Part of a small language model's weights.
Size: 12 layers, width 320, 5 heads of 64, MLP 1152 GELU, vocabulary 32000.
Architecture: LayerNorm before each block, learned positions.
Training: a variant of SOAP for these matrices, 358M tokens.
Each number is 128 + 32 x the weight over its row's rms, rounded and kept within 0 to 255. Layers, rows and columns count from 0. Numbers have three digits each. The size before them is the row's rms in percent of the matrix's.

# layer 8 MLP down, 320x1152, rms 0.127, rows 0-213, columns 128-191
098:140144137130180152118148072068111089159098160089110156131189185133159118154062104129141160121173110142157082115142121116142071171101143196146151176099171140170121139097146079161167084119113076
101:095136154115126144115117099089190194152096142110125101081120179128147138146082127170127120142108196174149157084082167117088138115165127127077114156187103118153112131166115128131114100131146136
100:168126132085123164124134130162184137117170125143113206099141160132158117194098136033161051074123083089123185171106160137105098133075148101116120141134120146085086170137091131104131102135144083
095:169108105133134120157162131149137115108180143122118158108110116054178123057156164138092117114141117105074118082094102104078100106112199156126199133120147121133168139151088138135106134116104128
098:165171066085158120134167098115063140122115077150104107126169132117129090129141107141187169108075117125151137125151098158142152108135139143136137119160095115137081193140112061123108149127096140
102:099169087086092136104166086169124130165183156142186181131094130150162160182191133088104107103101126101126126137115164158154152118144135057103119123109106078118069170103041127119123192071204121
101:139152102154158121105149115078116156131073108152102093141069153148119151126080117149110149090113147122127158123101123094144128228126078122144151147138085140078157071155112108082150090119108127
096:043138146053137115116152119121133179111109126089152182128155100155067096132185127190142194143150137149138190190129114147075165138155108132164117136147173165139105214058117150107119110144176107
103:123146114042101174122161094055122098129137203136179143128071110141094144139088091112108137081158138169101162087125136117155102119176090092051104114086076197147140119185179112130137175125197226
098:146126143124095217153147098171147121133074137168145138134132149106134100157138110087171146120149139108139062143142087170111122107104150123164069190164171081098146157106137182109110111123094134
101:151093075117139108137175106199100133081113071100124114125207143128134116103103173180166130141157131097162151157129140110145134150139114050187116117094109066208031139111100144113091095075094082
103:105087097140120210053133136183168166093132147109080140095113130162109145147102094108111124205107127110116149079093188171138148095098131128131123101101160164109113089131123127118137138144102102
098:100139150107123121103137130140149114128079180127075126180132116150125120151132150144133103161164169205147143140106098123105145209121170084097146164121068135071169133138114159115122113146138164
099:214072141127097160127123169036142112122101128122141166133097145169148093105197124082153059132132129140075091132144117169096102101125109110105112078136166163141113156160151155131052138099183106
102:123125114085108141142140073131149103140135158142202176090149127083133080177099124149116177127133124120124123119062166110093127210177101105174136144115123083145180089149141173117136126135096161
101:095117101121128105139118135084157165108052156183153154214155102068127120089104092090088134134096127186106073099157150111110114088098166136145062116139113161176086096094106131099137155181075109
098:117108141172119149083108139185129092159123118111139139150152057091135127117111148126145142126129199131105108110188159014049121164075099179122077115050128161152093172082100182165104168143178161
092:108133138135124118064136068097093183146082133141147123138159128169148074105117129121101106169118133126090110064109135115164112077157119165135155155139112174075123163139071112122109125138099122
097:105136145110095071098227157075130109134174110156115086096124151109127121092117135123117096120145103094121090131122072146166085061185125142137130144190072148116120133154107136117130108150179249
101:105122140141161147176131158147137089102084116121133154023138154190112087123177159114098079142096198134106115090139169076084102175117177101152116079146100174128122134141143104126128162142148138
101:152123111066201109183129159160182104111162148156105105113171151156070165144092156137137128106108100081154145085082136117080114160165132116138150100120143100130183120074134125172160119127114129
100:131171117198122140164135093122125127147096126114143133169124143144135073026162115109121117182105162152144151066125178132153084110074140106089098176051117141149100117111134146117170113169135197
099:112149105121137205131106101114088138100101170109207146067203057147145130093197196147123149128132232141070154155156142122108154090125091098149098132046134107115154109138144131125151126085162113
099:087121149095148148167166127133123123159140116099124148135092189138168139052145105076121143138108199099136160194134090137165089112130170071083120137113111081114135182135174171079145100091085138
103:118146129150089104197156159107064029148108187171140093161064126134117098145119129144098101097107120093114171143186163110107138158182144163162105059127144158173141168095168103085142159144159080
095:093167090095083076123135147124180102171124109128139118129067108156129168149060125093105173112071178158105146142122140093162088134121127100090150091126163160142135144123157116135068182087156171
100:121078117083126141113128143087135105121177090161140157151101145098108128102215156141193166086170115141118133111178093166137132155191165087140163147106152167160181123116140070190190139105151177
095:132180157139118129124137148220123134179096052126107132143160114163164151116145064139183082130112134112163085112096161152120155125099140202175044058092114132068098124139132139124123095124122100
102:121107118154143143117136132117086096152128174136101148177108137070202150137133138125165122135159045083130066129107124187188180162133122118066091171090165152098193090102095105136155109145146078
098:118130092125154167145122127070032102109151154160107166217081149110084150080084103157107135131164124112193049174142119125103135148137108183173096102199168128170128089122088141138128082099107133
097:070086163171152123189077094093052144145098095090178135139032124130150151114133168086161108117122096142160132202115100093067090124134125128169124162156153107167108126171085156134108135132132140
096:151159121192093105145096125086126108084152164085104100146059141083170149061081126100131128184100084122126083103100138069131120189180116090142176136167181114089095149115150107159118122061143130
103:187153112170136166112151126083101130165116099088113092026089086154144102167060092084081148111154129123151099093083159170135131159084131114136126162161146161158111178149111089109125131106126128
100:152133148100120134107156178074130110116147076120130220135142143123115172119146146141142139125103165139139156147142201118074142176107109159206204127174100119045094118120103089141141116051118179
101:051153128151130128134139095224126090110078090151097089130143138079102130172100164073126183091112167105176135140144129170075091090117174153164142107090152110166189154180125126173159100132158099
098:141196139126149181139135149092069103102149120121163045104118154122189132147140126162184199084136137138102147189133176119126208154144107120133106102125121119075133111079108085116097106120179107
097:191159109130126148119161098162142143199144146161175148104146102063054138160137125123062128145090139132171180110149123093133153145106116144133115106072151114126120154120174034165138124123190133
103:112152098122082125156064081160084070042101104103127085183109114046113126085091107180159098130108080111121158168101097114102078124130230129136102119146090211151118077148187100160146127127144093
097:104170080109098114093102140116129156137133197137079125163192124171123122138139162165169113133178114142061166120138152157161106134199185114119118137105118103112196163170163131119175145110120093
103:137140146091155080124178162159160128185140154082129090152162134090114147137096134072118066115072130154068140088115128079041087123115104130099139121138218081138173161118143113131117146139147084
100:139127143106089103146094165146143170112089177085141096119116136179164122165085124162136134094118157208142095134116155172165142181122149146211141183136138084183106123111126111104179094158095119
100:187126141157166104111145141169159128164136144129100152118140156123148130142168147047097157116122105092121120135175063071087167188138101159151063130131173106082147111145194145106105139153161143
098:086133138101104123127098160115151114143067121145126155146117138107127120145143134130137130148150115072073109163124132146171103091115103121147111097167052138118081043139181107188097067156117106
130:128130139119131121136136119074143188118160130135147107114089064142123157106120130254145124099104110155105151133136121116116108158116138139107080110136128127102131091129129115087080141108072095
103:158116135137111115084123140145161113117137093142157088113161135106100144137136136125105130131152140085067138119098106122154186192182129121108089106156192181209119081159207119080133126192124085
103:216170179180118137097099126137194128143141142136106118076160152154163138123113139139126131137121162090045164136152138129139119050200073092142063132122142154130114122123156058105100194166111155
098:137072106101154113098218128163100096114165129104136122180121117101055108162131147100131096181144071152142147142083136130057134174144142180104121147175157110142176066099159115140122157192130128
101:139114192208134184124129168136129151093181112171160113070188074090128150168195174125122099166130113111163085122152134124027100155152120103191147156160149021092119101139047047112139146164176071
102:163122135126082094151159078125162138163131098068135145123076188206113151091072131173096169157143119139145089112170086118152151101094135126173090140172143115146120148051093172103186136146157189
097:169113094247083076086188156129133089133089083130139200153094140075110132119133155152162113164129134110096138100141110113124141122168084134117126162132142164084039150074149097106159125077157134
099:088120075140133132121080129095168163144113208120139106115144135149170089161143124192182126089152140104167143173152165123170105173110131086152053082168130144100094110118095188142152192133087106
096:151167083132150043102134125111201155105171098103174092140142110119088108141114134098099125148106108088104153195103090115132105198182160093167126155082133142130163127138124106131115150092091122
101:162106114123138146167087164162073174145131119106109113125124115165141155068106104081159121187095138096171097214122196156176066147127138138123226183203101137165137103110140062180144077124139132
105:161133073154143126110119119125128170123141099101119097132113157098098145142187132137195155199129097142160145135128121146103110169119130148233167053142103122161132116116174179103207118110132122
095:099170141127142148136165083157143125110167087194119179069139148122101107168112156086116132076106180129155094163132144137143167103106158061135113159117145164063109094118103126091072130122106094
096:166139159146138165135059174126139127099171108141204126114113129128148120126117145148044158151104149124161054089086100137114146182117107066091153118109133074127132214097082125144143119156128111
094:144194163136149087179146102113130101046135099131164068114099118114096142117115095159132122142098142164060080128197137108160107106128191125097099154131135119128126090141049149118070115092141073
104:133126157143130183182136161169126153175135152099175179141116116126114131161102093122150158091178116153202151140158131172133140122067149202144190070171129083126105135089094121156103143137128144
103:115147123095167131163061126173128124077091188143121144114163121104184050139123136104069187102114195121088102102084132168116116153207151109146098092154101126140092126096161133142217156144118122
103:130140164125108188111143087079169109115093099056124171133154104110130134185074161132095133130136153153159135110084156141145144116166183127134159149130114137066164118089130146219125106185161143
100:085121101147112143086131137125120167127133073101084111097170148142137159121099115172072139145141170110142094101102141120162077148126113030137062085088177127182090184144129158158129134149077109
104:135115120119120159127146114121185143126110139142101153132112117192116129118166111148111099151133124121076181123115109120128103109120088128146133170148151092105151111129106126175174124105130146
099:161129097167118101172111051073096099145057141095103115177108149128046148132126134075196106127148112122113162151164048131129136165124205072124153107086139150140157096071135127199136159119129125
102:185087135183132132108058098184118180124138154165145148077157111221151153120124124141110103096085155147083150122130160071132073157120152105125107072169131154126122109088112093098173128151094147
096:111107115142106133096117144102138119117161165138127137135156100198037092083145174128115095132144128141170216091105100138137188115113147059085144122092159202117120110159180105136131115151086101
097:160160164115185156124133168123110148165086126084067109161088139129164150106121129126066089089137142068065142104091092179075162131145191126124158114132112121101128127145148152134113114100132160
100:164162097106122092115202145152104149152058160076146132133173126108087089095139142132131136117114071104181135145068104110170177111143125086157140173110131140144128027133138083194150136146133127
096:095105114219105146141087154092122046137131097109154209128153082122144195131134133149164120149142036109130135087121124069110139181172176136055072161121154163168163189042176142109152162078149085
105:144197121095158101177078169202148113113115127072152156138117166154119171109160094082185075121145126109067101110166109139126107070142131129045157175113077150057167192059118076197110164172117128
098:153114108088176124096131109136083120087112126089167177078148076056144120124074157145111158093159121162099140117192138141135099096137138171218093146093168071047169118150142119150158098170129124
098:122178175171150113103176164121160106109105150164085087120120109117124172121100112175097114154083079046085151097119116092134167218178143137101138104121133176079189120134144087154074135102066142
100:131141112127147058086113161087134152194148167126079095125098134093106131154136079122168156143141155077144097099173106140129130138120148119130116147133159141164088194199140145101181110112107200
100:121082150121168162130149117106148148102165036119131139203094126127085154087140154186111152129164070108145140154159163185116151160180135131133118149123105143162151149099139149157110095137137090
101:163124095134116115132104162198110133128106060143084084077142149114112131142133130092050060113134166128080167205103064155092177117153187096137096153064136196066152080087136121125132156147131110
102:127130145132067063078101111240135042105095125171173139091124142156081109149185128149127166091134137133113184139128124163113175122140116107066075105120174087144111118117120095146143126138119165
099:138155116103086156132112097148139104094119171110197140137123105145211114131152177109138140141136158092088040131111129138149167080098089127173198107155090101144121110153117131081153122102140136
102:177125118086216121142155122108109078149077080140059127066100113059131127095113093134149188130111116086077118122163148170115132163114100072129162127113104096104107097131109125140110123129091146
099:122099189154164091131137130166101134168036119152134114125102163159110121154117084150154134172084103168101160140122112151102198137090126140160119154127177167181174129143134131119140138171119127
096:202165076147117100174121153162141136109138163139089122129143129079192104195127091139121154120183140126133101161113116141108093092160169104154157200111144098156155133106136133152059121145132158
096:097079073159145142097147096185130201137091102128140155111126085191170166167155064149172122134133107146134169090117125099135097150118138096174111158106130125220117100164104180091127135141133086
094:213107093096182130169164154162109133162135118125154132143165131185071131120130135111093126097100123128163096077114121115194125140153190154128113048119104116120124131176092179104115146128151130
098:112098139127158085081150141071144173108170112110137115123163117114127129124079108125134143136111102122128062115141121082132122135137132137121084091203117155136111113087126161169134121138133079
099:108091131166157176142167154096080159125164091131056154156185099070116100065175189184135180196166121172113092092154145077014107165130153074110102132143168107159087182136138132128153170120113059
101:150137151128110154086115093100117095172128119104074162103074124092075114069117153146152108153119192108155181079111148151155098107139080232055071198140166205122078091122135128145106111146194130
098:146120130110092103118119125121113095113150142094202151156181168068072192139164130105200166088149128138110085086178147106167154097163055148076149175159132086100147131130126081093102185124083138
099:073116157137154152108129130101104173138189126129108162089174133103166079107113124120084164183126149142164142050158143134143129128108112094157127060118152125142155136135107118174141098112067090
100:092148130107135149121102107107100141132148128123114114135101177136144156132104130108136081143121154166157166105112125173137103141180154162191128106199112142157132158175107094097146183177141128
101:161100113034133109130102132139115104125188158157156101163102209136127086121065079080101135166123140187071166099117143164076146162081117123159094173092134097124109185111108141134123167064064159
097:166077159132114173083054145186118176150130123141136200084092082149139140123178146123099099090195116092197152120117154146180138059124109153123117082133146201198145163130125129193131150108082098
098:121149072155157111075113134126130132110089150140139097197157120115162095171158156116164140078081131116122102161171106164111137162120148126132104101053135120078148147099118140124139119128130152
101:087156126076108159138148110157104144170172073148108114144160125154069132077143093166183079214113170139106039126104064101159121135130131192153147144104116161135123117168123135076112121055166165
100:100075141174127146102106200129164089113173173159187117162114100125085152122109125090086150154092108154124158153161138111110142219161132201135148132101141142100155087122097117149148113099196187
100:131136115104154154154111152172123201119105181189135121179207181132110113148121128130194125126156133150161079145172071173105105144093092154099069151121139141147167128158182099122115150123123098
095:109044053101134068106048125117144126168048123030158118101072105103156127092177147163134135103189108137158134153106154091160153093080129062117175093129110119165140085143144110091131058126113160
101:231115130142099170098111107120115051176170094130093144103119101153065086200155090187112131119069088142138073119110093145123088126150098152089134131134113117145113136091173097129098128126106071
100:085136143144159121178097163092079121089158174133126094130098121177134116177131131107106161158098130142134168164151163157131129087129128128099103126092146147116208138116156095064163127138103124
101:143168093140164166098160110144157150122144142122149122103116167153102156107095115101127075135109135074033139101141154106120141148083125154147103075156134120147139111137138144167148132066107115
096:163190131135137125133155125146059107184123115085113105070143138127108095109097136184170098109083085160104133156105135131114092134148153114128154143204143126151143157094147168155129127029072116
097:131097128127087139122126102127150121122204143094191142107138092141125130128082141124157151121157162125140070175135084117109202120139061122166135122122069108154161144146146135140156122138090134
099:128045102145131087125076147119077094163187093154162110161109138141150100104172116104103085165124136151160168098132182109140099114154188114157048101112133106132089121116133082147055094109167165
098:152149218189142135163131115121122129132133109174185073159181104110176162150109159066104123104189102127128138122138076143054125116132159179083134145134191142137109118161136098163148102160105092
097:153142175113110124088160146047097070180190153147118200102070142114166156030108155134087036121101124161115144219083117100111121102162137162159126137124171089177130141114122160119128138129100127
098:137152128122160131127108156085129167140195169146142117150133129159111124137151089155109119125155206117181102169139166120140171147086174087150086145128067145179104103120120158136158150106106053
102:127118141103143158156131105168080167138152123100082130092132061103100167163169107027132152085171097120143099103179169106095184064125114147067154072149147136143122108125160111127127142093102144
100:170096100116130110121156136123119128107179077165149136176125143126133134176067178090173096176158142099107088126118158139114062106124108161165137137135168068161124121069135108130080090137135106
095:113138153195079169086139096169098174100142120184170146122150117139090168210135089059125158106135121157109133098125143105134161081112125117227046086179136087122151093120137152087173146078098142
100:114114156096138089076108135129134105180155167113115085142125118124072115064113123156102157145144128095049095082110070138066137131130127210109106081112143168164135153085095122096072104125136152
101:153084124137085137110121128128102118085177112141081118218121139090128182079121143129130157146168168142145129143143108143138119082145143168092148056162071118160145131168140101131108104131111178
104:178118118089158132107191116157130163136139146151175089182117189120128165048144135164122129171103105102172140153126118095131076099132113172087136133212140100161186154132064158088121113182130095
096:137124125133135095154134113162104116121148060106097088170125127099142145098144151161118140093105112152115111201169068095143194169135167081134083154136135184166133129041101097118175177061095104
101:106085081187180157112133045105146150107081125164148148137111086105117149159093144128159105040130132128160133159120166121126141178122040177153070107129126144086173126110125081101168124127171119
103:132119129091144101104054146121056119124160097120079142124125175077140126141104174067084089153082174089148105126078117155160157137164146144170140201141080143116147173127109169163178122097153134
101:142137096049104112089061132151113084148130146133163137151123152129138159067139172123158159081161125155117087092124069095183134099111122132113079181178083046144088163097095135170096176093149112
098:081155093088183121144155129077131141137173122120121102153086159128166117083136152156181109081121049176141144094143078128153112072110089095132126129121123092110126124103124051098111142138136132
098:154138135172146192173076118107164099101089117125138119105152052124099164112135096127139068173105103138066120120115117089164142134110198131173121156173145162125100129181121098104122104169069138
102:163153105100142163115192126195120110080132132142122138180130120178098146131103133111133136162137159162073153109140113110165158136125101158071154127113176097075122057127109104090113101162106195
102:113119170098120071132143125160141131070112066129118107129145162055105082085065099075147149111212109095126145146082112120123117118162114119181121186089143125176106140124146104193105134102146099
097:150136139090085085145065168138135101109109077089128173111120115077141127107136135165125088186072107136077104117099133148103091135155104125144161127067069116142104032107160152140190142179169113
098:110146119079076112103166127150097133090170142106168113152089097079118158131191216158111099138120074117146122078214150148083125101107135113125191113165110093065198115170178152149195110158099101
101:127123148156141124172151160148079115143101097131121130126112136082153149127101130090115105131118169045134086130147096129098184172135125141115186121109121115201152163083072121151159088138139163
099:166113169116140088095140069118077145131179159140133117106147190092133136084125127161135081126072090126102141094121092136119126126140093104131167161119162184061132138124122143145092067126060149
097:113103166104148110120105096100133102097122161108098096122165093179060131137081164155116207125135067111112189113150128056157163165158156154129153118089103132044056120140111096082093174059129113
101:093123105138149056096175119099212114176138104088139169086170192171123139104143157144203086108111178155116144128169126190175108153100104106143082206115070125152078159127128107140125167129139089
100:134116121099161166141162116135138096111147212192088141079105162148169163078119112146154107103132113148087112137134134105112202149075117109138115144059169047131189090111085117076071142161105105
098:091154174106155167135099153188085155156162147085167155103127103183108145152125145131095183127127167107184031171131142134126105161154127117105168167102112140104139174088085153139127157137150136
097:122160089109127090160207161156099067120114148157112160118143111137125068164125138093156160154133119146081199140169151111147135103194124126141164133115124089158136084133136134143130128094186099
095:159191141137190141096078091101135106106079105083097176097063153110144201159123149106113092120167116062100128129133124145065080133232132200065137097157086131181083146101146158178182124097101075
100:133135130170172132195131058109129123187097120112165134158115099197123080138196157120165144181165088126085148165120107130151112060107076118072148169204099133098168177099134054144087187125068152
097:192152129097150120158143158104179086125135153126126137112113107118119137130152131110098131145142085119140128129111142137165104041119137177113219179100057123124135089097158136094157132103103171
100:140142171138153132060168134132189130093133134142107101151083101087127101055161132119171132094114149151165112150144134103131155190097141104105137096142129148132129132058155115143128146161114116
099:094057100114074089116134138084070109113139110089150068076149167110140111133124130132114103097176096133147135130187157135127090092108162152141064174095153127171091183132084163130121131155102130
100:078140159198103112149114090104096124182061119142116149159134089129158094140124139119095121151124181114122133165168096122181132163142099147169127096111208104048140021138128090142106094135092171
099:149105138157095108216160101107171156177159099112161079122131098126144075146154116117139173174138155105061130184144181097184156112158074136127142132177130074033155131134108145049131125116126094
104:165124151138143105123112080117133108153083155168148087094140176177136115170131112162116147153126116123123092178164102088094131158078125121098106111161170103166112076060150147092074134169103149
096:094074112140118058144088111172114160061192074180095104155139111123158113161115149146089162176099084139147118131142127137154099111127147101154096125137153143168125070167184147153100124136128101
106:135098131116134135148139125166126147145145140117183056138097150097211141116111155169189132139093149144071178176153146084120136059136109104102154168103194114124130097191136168090139124156148145
106:165129101060067094112128163184152150128135184123155148082114138089159154092110115113091151105061159094112182113148184102131226148065084099165092117121142106110105165065129143079161104163151083
103:148148135150114108141064068131115121114179149131071152110083108098098100130180137169133086155138074083074142152145110103137126124086106135146166183082166209106134179145103203111117116139135076
103:142085101094125142131139117090143130121138179189106115176117108052155095153130128186058200120144101127155117180070069111112175205126130092102103122068157132169117112091139097137144127106141128
099:171099146135138121172115149053174088144084116139106093091177157185153145050094132164126130108132140147054111093106042121138119128105102094093217120093150149093145169122090080098138097125134166
103:093137140168087101091180122177109095103121106090194129133063123132159116098186126129126132145125148088083127106167159072154167115204048120130107091116148139191127094137085155085129166159093073
104:151166125104088054120093129225164064146201101122145130106083143183131148130157171079098119121120082072148105147143111140124153136117140074136150111117123149106099082118123116126134130086123152
101:149112134102125125128132178130113117146106162101115170128179156173181134142180117045145097165137167118109124111144136125101108055099152089090181121161124143111108100084144152088148132119130155
101:155111180100112160151178159072104130127134145122167139133189140147145121112148102167112109127163071128132082159081149153113146137112138143123139135137056138161136112163074162067179141120095081
102:135175138107203105098120156109119119103099179151149129181095133078105152125119095144122169129100135154153097109050083092166085102202156132141125100184116069117105162145081123090100119120141114
100:154179100184139135132143133100142082130179097135174113133147150165202126094127124139125101145114134133157148044145145152169129174079162160110168093143134086116179142117139120120089175081102145
098:111126146088127162087115157066109109113118030164186156158167106142090132117136164043152116144174110129210117105146147141139156167048130152124159103128177106156137136142207153110092151099082112
099:111108137178114153092115152225110132132056162123156104114103141063119122123143112168094106121099177109119186195109095130081107069187079135106118157096138181121142144062139114209117071181161131
100:145138103127099107112108119207170117132136189109085135153148174136188114201125147101113117178124127093103126108138142120102062099123141156174117046113125133117140120100139134124121142135129138
094:132128079157132105054184158208156104127152104126150188176125075125152085123124150121163136186112116161149079098107072032094147074108122194127138160125075144115135157137176109109149139183141161
099:115105069099188158094166126130125164138156107091109119085131120074129118116159116117149109136118144150124119161127152075122086075069118136133123077207187061189123131154143136129102127119142067
153:109117083123149139174088197118072219166173122167109105147156136127125091108120164121132113139080119173159105139149128142126120101104127103113105113111133135154124095169135133117134150109127129
099:119100128077141105120108103174144131126122178130096141138070091173151138106130141141140141085106120120150109156176126149071147164125112149070070143175099112101073143180086106142083117100125135
099:120157107136142093128118131114148121097140123118195153075150133170114120133144124170126128133134154130042104130164108149120109096110151112116101116117144111156101197160130134074102077156143121
103:099079055148116079131198140116120125163139129116100119129138129140127120114176114109154136192173142154089085118113065132120118064154155117233176096041075166165118161149135112100142140065080128
100:109161089121112153112110163114094123109202175108170146126176182031096099107071181119089134171144034123123132068134150125137132082149172092113143112144137134105112161122149067128194136086161111
100:123138116130086032162107119109138128133122145163162162141140163173127136169111103109174122142142133178116176144119089177100152177163141177175075150146114110182090114158129145130136130101178122
098:162149173106145148113129096082148116116141097115131096123071145179125134153147142172131188154089152166180155073110124091184164131088097108163102149118101079093147148123100095123117104114121081
099:138139117147145113126150146134103096162190151144093156066108096126078068149135174124080106109160167165125112082110121204087162185120152162143144119097105160146203190151159094088172128136116117
098:161137151123091065157189166157151108052101116140104084137115137131076100170120156125083134157128092196160113146155141054181101090188082081138116154125213087132143202126170156167152126111134183
096:092158127137094160118118124199129158120105179150125157106145120077115110126072095141176128117114160166127128141127172148108153140139085179147138136116139083161134139173175132198117110187130132
100:135068121135136102126173156147102099184125174131139127118180134103207119158130131153090103184191109125143147139084146136078148171144138196108177184122098127148197134071188172172167135137111161
100:183139091133142127111086143101125131123190087113180148089112100097110161029073153084139196136184165128140114093128122140128096114123121143149178179161090148102072145143096096181125077123131135
099:121174109185080095105108142156189137172150154111146080173178179158081107162144054112167093122187176112099112115160122100075193143127124123112120143151090114114064124166065121136143126117161141
097:118178171136136091137118121102103157111135204163087082081118104132072120129096114150206125095123150133129104142137124123120120177145126153150167159151089209109123093127140111116134167094133122
098:188105153113163138113165143107188096137128217150103095150141146058182143203118095112134146113140114098134127124137107132107132116138135104152098184159144080164106162089135140151147128135150129
096:056171106108219155165094096088105133177154138120089151170106129122140131122122110159098169165137164161113123198116143081125069139161158112104079087123149136132146173133107094116129139145117092
096:129120106143147129091159089087164120097122075133097083148183175164145132102167131114132137123139201071082133188169167138152106118130226076115145139175182168154126168210162096111129144118161106
100:117118118088112177187132131157086081106174134103096176140127139143127111090197133114167180158116123096123147078121113140160148071066079079157126112089182127200089108134175049080087182132155161
099:064094116131093145154183121165132151156163112103137133149155168075150065096190129141075094142121109136168135161123171168102105123099122127188115142117140135194123134149150171080132101118088087
098:120082137118106126088167109164062157166084076129145130130118150158191154102145112092140150152208068108145179204199152134116079092176162135178044152129121142199150160142168148146111121145097187
101:114097150078108165097111147144177096156138122087094146118135163215110124125142144121185154122151130180135145100159141168152156127172141115141159014129167153074118096184191158096094153162108121
098:126110089140114050119129105115120141085173164097137093205118136126121125115162114144077145153110087130111173052106126086139147129160123136124069118145153134113141104107105094163136123144180123
103:126130100126132155078128126086083128146120136122161163134095135121124100039135125112091103085129167083225087158144107143083137135182146181142131124090151142129085144137162107134120103207144109
099:112121103160117120078152100110191137144096096096183098102168119134117129111094131173116174149131121070104199125118139131127071127111148146097149111089155150128126182085116162096091173072104096
101:147153110199125130171110192115134169216106169093090152168148187134097142173085077118086066160125069110128107097133123128143141127085160110086088088138158164117076141105102072094144164070138088
091:135136174099092135108084103105149128210177178201188140157128114116128148135037178121109151109100068102126103128174139180125133115143110155135126193105134102108124134176135112095158160101113104
098:188159040158123121139163109201108100162061126135173124145091183154056141114127137137080095093125121111073081095061087096131126121212151131133102116183081161161153063081154086146089144157122121
099:158121117158170139146097064074089138127097060083141192139116165161116123138134145173126080115124196083127094119117211070193091081077199137116069150139134115125109177161127076096106131084112122
107:155117108114158100101097197098139150167087152147152162100134122158130123147122137155121141116091126107098090094121079129166130133125141073147171161095111149072140081132090146174135113119195152
097:139106147122093125084090142089165125170179109140135110128141090185144093130133121117133091133122143169192143115067208126150097122138170067153117186126085098175154130132110138148197166168184102
099:110111120089141107114139098147108154089152121139181117143170110175137124093173151093122128108097107138155014086146167198102101087097137120128156186095137138184147093152136130126156118106137161
096:155101086184056110147072150130136126121190131077127144097168120093151152153140193124132124123123203141122190143147164127097145108131127117094118129132158136197131166079160156103171115133130100
099:153138141131091104115114101178103142124146123103152064176161070117122165133123133147115085088076112074077098098090082138119120121095116115128105085094102158113047144119099118115134149115104122
100:119139195139165122115130152127131086124166164116149156153140136078127138128072124106067086141119241126154102132065109130131139102103104104128125127121134110124155124137140138154095137105096125
097:131179129069131058070144124093136083125137157135101130143134088170152083095141165120166143080083125165177166146137028110199161165160095069053090139138132131164090093090104102165093071123155148
099:054156130130133131169130122123157118179183094111188157091094149137112124128134158190152141153116140118175134156132147085190116100126110125137095168098192099141152128068125072120122162178132075
096:088124108151109104089139169148141171141148097149078068119094135094185074124192082101163100078134135156198133126110082156168148213174076176122171181132117168173104137162112109134096167085149126
097:086123173121112103140135151079115116213139024120081077099154053168170156148146143119118056097041119082186097116153138116068060156174121060123098119122187160084117068092117166162158169182116107
099:167123119095071133129131136158092112087131128140131128146093194084107107120127109182146089121107091148169141178062106138143106099040151127080093153138176089134143120200090065150216105086119140
100:080127118099148101026074118085092087115143128074096141053136111120149178071162099164091117137162068166102147112130054160163129109104101112162094132131133124104115140147084148106094130148128159
099:084150106115083174150112107106074125135104139127133097080089160095119138158091089105143069147129082127145107185121202224148133166186145130089081118102114106077159103185094111064120102133150153
102:133138145124133141076171115096062195136126153154117144143146142119192115163138127140104082122147180137160139150101144138229087101160129133124069154122190129109143124103152101203189104105097125
104:089092084137109086161088133159180180137130107111127119175137114134169147090107133162115124153091136134120093110083116123056114122156177141146066104083120158120102078127156139124128105146122146
101:179132058133106175142159102155127185154126136115113159154119109136103160202144092128164155104154203135114108111106104089136110176126069198103107134182123151206072143133078139058154155099189122
100:104120042169149139132057150171073071134122092117113133137120115136172148130125166126074132112152179134062160137119120180072121100113207071145114160064099099125119101139128152155146152152068128
127:148115178104090071051154168166130108145106133121071140088137113116109144123179073078087079111121119131119079163131134144131068133117108150117121165119095121142123141145136102160148092141112167
100:124172174142119084144126090113183121188115202114151160149135132174128140073107116124141129147126090137122159174133144078098138095169100187123148134080117134124102154182126114199112171053096139
099:186127147127187104071121109136115155105166119142112116152192076164084104098116127147165118126176136096092166099070108137124122104115142121105232142105142065148163158037140112109133205076171168
097:129198096103086118112081091133042118086145128139149171100096083115139091157189156105111136140101086139132193037150137106099090085200165075100128173137059139092126145183085145155096150143120119
094:103117114090116151118126068094118087125086164117120070124126094172123109100111157140104148149138106125167201135131121122187185156099173162183153141111083193096152138146091142132138154123124105
102:124129149136143116131096159124149077069088123100097127120112097167161111176132163114073162153113150150083135111104118185109080151137131111096139144127107170140222125152089182136080076164126145
105:123099171129112111109118161107123122125140153140172189152114155147120114078112138150181114163130072172110146096117103142168100127066124117129094171109220116119092114113168110118155125156168115
100:145091119099088069166143093153155147143085068125133140121078091111157133116120077145142154160133131123165165101091151115143157109129128093171173115093129157135087080211153137172178105156149074
099:110133088132146111113140158175103098110155134092056154167184155197147148125115143134136205158121125177100040140093119138174091167119126150164087131130164111156105129136129089118119108140101152
098:120081071175135191062123130121112107144063102146146060110137159113169154136179083152106124099108134086107094198097158094178125115115141111144125103094096123113133117171084111141138102106129158
096:151149112166104110157134137126121129127147083176111148156198112108191104133115091165169171122141091083107113115136073081069093111148207059130091097144107117104146089170136116133138131091112141
098:048162091167103148112100155121134172130166139102126124133128151106124153109178151148063083121190149134094149169081098152161101186102126093143183099089145089110127141135105193123070129175153067
094:129153132120130072107077068087157160101164140082131141114110140114003106138057151126163151187138103144105164126172098099152092179131212158113145112157166099117137177065135111110169133138119126
101:083148102050158145113100122132136086187061096074150078121109105155108080106110083164152116141147102128131179138108079134177175133121120113139082140147070097151198112089108151129183097195114089
095:114149114178131154118186126068157162076177111128143097105167088142092140097094095145126122130146128102087062054138148160094154167150085122107134121175153114170115155065170116128155155117152194
097:170103088144121131143192175139139103134136160130089127108161125115093172145101107162120173123138118107098110116185099111185094150182137149112090099073138097106109134134177056137129088137128124
103:090101148117137110128119120158112128072123116069133166123098144039194127101070194143111146114136098121093145168159133140142139076120163051102160048113112120087090143101117131116164170119163173
100:184110153146169139114141149153149096183082126136148117185113164182141130128168106146170149097125061087193141139184143156118116131118091031111108102142134175136110125152120142097176155110101127